config.toml
rope_theta = 500000.0
qk_norm = false
lr_mult_down = 2.0
max_seq_len = 2048
train_tokens = 136800000
dataset = "wikipedia_en"
Each number is 500 + 40 x the weight over its row's rms, rounded and kept within 0 to 999. Layers, rows and columns count from 0. Numbers have three digits each. The size before them is the row's rms in percent of the matrix's.

# q: layer 6 attention query, 96x96, rms 0.127, rows 0-31, columns 0-95
# k: layer 6 attention key, 96x96, rms 0.134, rows 0-31, columns 0-95
q0 106:515517553427423518448523520495507440519503543503458466436459516513488555516427583508522450453490460465526501526590514554535506510520463551526492509515462522497473515582440459575564486491592508504486550472485488502414541436465473578486504538531470527542484482478534464559493505440491494455
k0 073:527509448509513452516577519471431557490507510519552481484515504455472478509492536446442467557472564444536504474484576463604526499486479518580520555514453535554529455501510486526549563474522494452443516502477465535462515536483476559495503485466463593469413538515504509549512466505450455594
q1 051:497428492448504512422470556513521517560542530509551504454503534438467468561472476542456584480526483406581522552500517508498451537544460479514566535526530503560513469515459505540487474459537477476465505592483565540564517453479590546549460519443530536525491487458493457486463499453517487486
k1 060:486494528602518504489476534475525477518510588471499412450591504484531426482522517458477395468479529498520426426382560507548540501505503481501482476545475484539545496508505537443557524533471552493467564454496535456502532563508471506476482485494485522549507479509464488535487498502524407477
q2 084:561491500487463480465526498527471452465496589491498424447485486552465539475461573495477441469522494545502517510572520480534556509484466505549472490510465547502478564550433484583546532518593515459480523480500448518402517425507463502476526503518490560542463580450485508562500471426504467543
k2 086:451498623463457519447518522506511491492567551529487487524519463510474496462472563480534520484457402516431517461489536493464484541532431518506479547460535466496526513558480477460510504568495577466495511517481517538544550446504568536508540535422444470461504433547472466490525474549436510586
q3 078:533563454545568524514492506537424524498514441501522546556525434533521465570459523506476456470517495536426510477478502545495533531487521467542432481577607510483539501502510494481412547508408492460498470589560538509485491467435496467508499477532517469472486517516482482456556559556522439467
k3 109:496406543485468515483521539502472574506546573517468428559492473430446481503558580494505496497463545540533583496477547540544526455497473567486487445526471529503468510531472434500505559475561461458485519494421508493442514501527536518446546493449438525440556500482534475553505471465448457543
q4 079:491572465544590494542504499511495498494504416523540527518520462455513484559485466528510536460537532523477473530448461547444461516459535501519474457445576492543485460486540525435455487485392506507484496545555563490587465502515500502490473460552539465492530476592508458436522552580511452455
k4 158:496551485509580518520467476507494442499477397510517519446525529510517482516500424496457550532531448517493457537485474492465446484499511448516517522404565474504497516433560563501464407555463511468519512526568466505600471466515457489530469527554562481571508488516481487429508553513531545440
q5 089:474483513474544549573500463508577479502440556411551451558500480489455511465432517534477452473575460490493513536492495564482572435462549517505479525507495447545544486539527523457478473476483520426484396479464576464540553528485498434442511500554494524522470464550495463486494471445469471531
k5 081:421528558489467501468524549462518534538539497530493489482523501471545489588470462525446393458552489497482487533471543548506501542511489497524469449520500466478516496524514480449458478468498470508427535491533500509492536456601521502451486444478408520464500474550533425539512600402541535452
q6 094:494483494478446457474531524442520524421471571519502551464520487508560533520502557575454486461453484441432476522494449505469446518473424484506509528595528507509461547542509423557515465460572441442551469470480489515519518504499527448522484524501531410447541596491510503483493568485521539492
k6 080:532496507551526518515458498478526491477447481478434523432540482501492508534443441561521545557542459592470435560517398439469463481485463430494578502502486473403449489473503552535490537512493535471554521525521540504496444465534453535468448491550444585537532535486478468486480531495483499457
q7 092:468521489484514567555475534587520502453475446500486494548485477533523489417526503504524517517533522513443484530533477479458587518537541509456557518445480460517477473463477488555430532434444450458563457510502516443508525519576545545503418513402453483549501550490544477512545503497537407494
k7 078:527475511476454554463489456513546479471527491500477520550536500486511503546494492515455444490553489559448508446452434533562523486516517466511466491514498579489471442496567440486570543542502447403488491499563462505471477585506536505478598514452559512519486465530557463499471472584460583453
q8 061:473503458596536444518504497514500536523525462503533488525522501455503511497604414472528547484481549521503484543442469506500509500522534495480530462522533464535537501463589492412384513465449513461522509506514539490553402555498511461491481440458498485468557462524463526463495553590522452533
k8 084:532494476453487515459544446484446507475459484525471536489487466540437508485510555486466457530507510496513492514536572505566522480458483529572535564548467487513542520531511442601546516505573479457499509495503371534459483543427464601473492487494460586477452498447515505528529453457463479536
q9 100:552505578420459512436537513518496499512466567517501463426454489503524497529493540518544477473488465458536462495555541512528521511523450519514503523559415489478537539599453458582529475509574512516475526492498471472438585460473510555481480511489494544518435526443492454562478504391469514486
k9 099:522463513450420508459501561534482543513503499442543413454489473468466602491513521456566449514424520475507564479491480487499519537489518464492505433536526541477494472490525498529528565519492470515522495466425562494449536589511603508509575508421481466465518483515531522530441490527460515564
q10 076:469476443494543429541511496459559508598504437481501503569495463453484522533565450520533526510453555519488515472451570532528452537587526472475555477444534480481494551498516553478439494469465466499529430512560529460546464529526503492525445491463474453530547479503515569443424502545518527431
k10 097:521530526528606482527504467488427454515523448523519544454510545500520499497461412505506462524535509459542471553506457565477461440509471492501539494432555469493461542420532557480463419519481497503539544514533489477575473504464458506504469550526551542540486562463478432496464552494587504422
q11 090:536520505398437474562530470507470540458526551542530481510456501516497548509463528547430432470516450507522507496505579529542541547501451509519531451518524506513463545554467484558562485498597488536490532467512444494384545459487500529521471502469457512524472536402428526557486496455502510510
k11 095:524397520470451557466577597454454517489533564411472513465513453507513537436542525502456552488483482492552478458485506522496562533497512551458444503541475496523526445495435477513574536549491490460490514481489493525468594586480438459509524508500498440478488502536503463510515445420496493482
q12 120:455549481535592483541500495457492534480494389496499521541535473454495494534539476513527546516540520587486500485443482508439472495491503492499519459482569469497507430409544507440449471503429473542491461519554527483588489495529534490482482472499537456504535450567500492442465541626528486503
k12 133:516447510452407531450539553485469558459494557457492467490492436525484561482490571491520489516452498456483535457519516468528544555505473526482508476589460519503530475566448448519546595497496467482473482477456516544433531556475513531497545490439424521427456471519502519562507475509439462576
q13 080:482491495479468481510545392459562490608497490488544572475517499438508537473474518556504515416474473561467440459532442514516481582514540557494517464452444521470483509519501532482499605449558467540512532451582494441555517460506472517545514475494476530479467464544453476482533500494450527490
k13 077:552525442497543532460481470509478492524514450456432536496444487529495453493533462498502460549519511508401485439532523552535518506475537466495469470565526497491530562501562527476507486489419488534508448550458480511546432541505484399444496429552523516462570477543480444479560567511518517593
q14 086:469511546503550508509576485507459508482456473470455496516491501543524474478557566433500437407464472467463543466540497504512488517510437522523487495539460516531576512459447449549524435452555525404448522572528449526483544509501530493416493475429487500565571538490442507496456548464459482515
k14 080:521519492539579455554415488511461491492475503540493504458539448492490549570536473604422509544485558501533465503482451492519487542534513504457490538464557484517472484462559545543458480480464477482492539511531600429525510495560442510491471551556617516527510450479484503492473512529466454441
q15 086:497476468482586465519503524487507466497461493499451535478426557433430525506456497559509463486574455474493500467507464512544445490564480534576510498487516493465544464548505511524513502545464491464526556423482546511473461527507508527443485513390467438514547546475519576450507432585568505545
k15 080:529482497512414478488597516536480573471536438485466435538533472528529487445545546373485505525546530487563462488507522458444397494473465487470473472491491501535476480520539513478550539530495512476481512478551527430486546512477512580474449520507507539424593535551517477524479486492546500505
q16 088:483536464553600539494505479499464479509522515501509517535457492546476507443496520527484494539473536523570437479435506479457513452415495577450511506454502445469491480448559576562531532462602499493433545494523532522565458490475501539510512484545480468395519538472529537459581484467477538497
k16 081:466579451488533452516555470533470488559464554476515503527416517513520565468513548529487473508458469458437486438487530474550481521508513530534467559508436493491519489441499464533449502596548512390461469443501561456482562494529461467446549553525459471492542512488468488516539511494539561574
q17 089:508506466540529480470472568535548469569448425532485459404463468488530498518522516478473550420514422483522480463435555487494550521483504493524532489525511490511486471442432500513464559500499504469497559480542604551497479484462435496455510542493485542474526564606507443469519492420506543524
k17 074:464473528435464483489547485543495469525539518532512461560490470566477562436476512516586478528463431514460450587494484513467485514450551499471467516542563476498568470484541523528557508431523484395450462575445443456532497440540483532528547477488568565468487523474522481505486527499518454527
q18 086:475480443514552501532601481512520451534459505534458498581487480533432468578526493481588450477472487494474533446452533550512535509485518475415466463511446494483412454509562523548523548541552468455484434461541532480515470456499479524539468456486560483550458475485486482499493536532533593516
k18 077:541464444500447518534488509523483476467485555522562483518510516453525502507536455543500479537523502548598495518439527413522495499502523480446539515531390521487462537487468492502579480450490500431473570538468452503513433450546590487442460519500506486521504491494518432610461532525542469547
q19 085:481467504473509506531522376493510508511458483524517492556476446534478538454520534503551537484538435450449534487453533451464471499499443550529481489518494508490523495502511537541487542569499422563547495514548439523421458500547507489441499482429534453554446438499487464438599498431512563494
k19 079:466533475507533505483520505507515439398476455460512475443499516530589441539529497537523476496514528527583458511512483571451485498548541545488494440521448494470433451540557472481514503511494445450535584530538493499485494476504456507521564577531451475447529521489511511420555405552527453538
q20 086:512552504465498542451562549470471456554491514487506469462558546449519423481463512553509452481484498478485493488482486469418522565497529471495520481566514500491511522532521503551481519544512530434516562494426402504433423576503520530433526544473476517519500475458504410583497474533498519593
k20 083:455528484505557551572477460506506508522580457504519510529523575551488480513567492483484588559561486467460515571554545491447504488523507491448492486447516581514468495479522481477435528520473453390453511508574532486575510484477428441511488466495491573527447544500508554507494513465548489462
q21 087:500459544479502537519513489522485519498499558551485494377460433487487537505510484523500529559428376525507507488546520451501547519470438490526492510483508523495564466464526450531451521454507456451480532513503487481435570524438497495485505576568550578509535524424482440538483545521502453444
k21 077:479578469561486540536451512520470436529469494530491502505410463535561483506485504561445488554435535491482505575546460454523466474479453462495523491543543498510522475524497529471484382525474442475535517570556527567552514493498440513533401524486497494574458543519468502497526456526486538433
q22 079:479499570440572439496540483487522555457518439497444499469508459486424533473543564488555483431448523468514469505505517510537434488485507514461542516515521463474479469494508528475534530445471513546507537534498510526468523568566462520513578420493528398467494442514593443450463454530544459495
k22 075:516497498535540489550481606482482515561477468510547513517606466516537456459595429443533497487470476528523522487414536504483477457537518520457507474489564416500522481500531446527503497546470509508452494417449470560478500537482506481448476494457471534501457479525422521462512459602468531525
q23 086:579488499514463521519468490526448509502487478500546514480455516503481544508480555449501513502529522562499472511511460431516550487453536443505514585577486504481620513531474490489555476474525390512491462454483485497446531482525515553481411408526496546480532478434491501588503447469524552561
k23 083:579561465458517498493444499535513455476426544488404504547528518534564513512465504507514500493499561528493430497445536530542468501502482500514572394437504497539419433509543510459507480505511515542489463493526492538560491446582433462510521537488532478553494465509533536532471596508528508443
q24 095:444510436550501563529445519447498467516450576603553480480507431474471465536568494553495535497464536569480517426478501449506412467498524505462548515520510407507504550495508534468536429488469552549513492523499474527529453512516498564439471464487539439456462515512454502536571501535489495510
k24 083:508532476462482452552471555527500564540534514469515567504460416516505509504506504463596511476499523457489459473503550522484577503470535495542527579533467487479491476476501522484555531509585508540404556476500516497450537511424438507462498540501473496469426502522490539567480411473398525474
q25 082:512525531523553506479485525474499470534519398538429551488514526474511504475429486472532522519528462517449516606531507501525563531478543540488468514524453490577510539530562472528524457541490506501408435471472598581490503531510510477568458488456435433454503489536477500549573548505490485476
k25 079:554524504482522497404517521512578454502594525492506544426487536509508466545544561471513511409451570518528444466462532452550521495427510499495419531496464517530486436481486503467446558521493568499515550520484552506495525470553517481431514449464526586495543463505537544516468456493513551511
q26 096:547539470533498443543517409517495514508520515493461486483545552574537481534536387410565484488498479519514478503403462482534497510567511480423489496529577481471483484450558518436519482516454481499551452444488583447530478474600498520522496540484538489489478514540560523507474501500457476491
k26 086:483447508516460518543517499514487482491479585477486557530548463522449528466540471499520470488486524515478470515502493483502575506509492499562469506438519528500465595594522431557553506490513572509558506562481483454462573508531553439445484463430472470525416562440527478439532456431483453500
q27 084:481468545404462412479447465532409530584507560447477566500493523526456502547573517527531510490532515556497466509501492496473459509488504490521430511473542468565482536435470508548468553591499529399548442530495536472543526510473525483457580455477500503513491488505503481486482516496580509507
k27 083:485517457550542441481505526506477586572478502567512460459505450515436413494480477486491584487541434439535507479460427503508421466539492518435562458456459578557514472499510525500573461508522485485491534499452461505483589498452494527506504499469495555477467469457491486455561565496546505523
q28 091:510433493518519432558484559530472467448568459550621522497571498430492503512502478466471514533509496506522516470473456464557470439451462524435419541476515511476557508461584525454469463469443455461524505518518514472556488540498519461464528535406461531538452536498466543480473469542491528507
k28 083:510482482469499519513522499445503502543520478521477561544465484498459536504498492582399535549497553437553425538535598511533517529475475539464510494481537525483549397541492482509529517494544484512497526428471462531445509476532550538516539473480496460514498509456520449519398401473453506583
q29 083:568453514460492451544481501447409432513465521478409549453438442449501468468573519545475470515527543484470499497506593462536550510478495504525564493463522582462447546547499476492448466512493479513512516559478563492549511481511539434447532520479590469462450501478519475530501564497475487488
k29 084:515393514554517584493585550496519508528462425532511501495444453539461443531562475513473444510541516490548518456471552470520492519508497534574581477501509456485525563501441555526507422461533510524497444521496494427523457446516427532513547528516560548507491525442503503519541479534536549485
q30 094:554542507519454444539492507512506572439432503451504526503469569465486455571435416535496508554502506528462499465510567457449501535468492561459500429539501482496512495510488447506460501419450548477450558475564552518522539521576465438490468468522529520487421465489471529575517537473463543512
k30 084:567506543477474490523503493541509572524521537383444461534485519559483475520536516517485455526424470462576513464524449508479507489515486541543494651454480501500456456501500495543496489499501457552454486551470424505546496530521496523508496409533439544530454458520466478567489492486563482471
q31 084:521459489528463459407508441529498467550453460461492504454563530473505526528485486603513530501518587539573547541528498497504553472526467503479436536495528443540482478514506455448572482489520516505461522505501476473528455475482562559415484537489475495570414491505616492507450526474540495498
k31 081:503488592504502449461570583603493482544501518506462523539538472508493476416504519530432510538549511451522462467496471490516467561567483427482522479541545527493437492490466478498455495499542521499511509498462541536601513515490539467512451473457526418468464497473581477506545409473477486448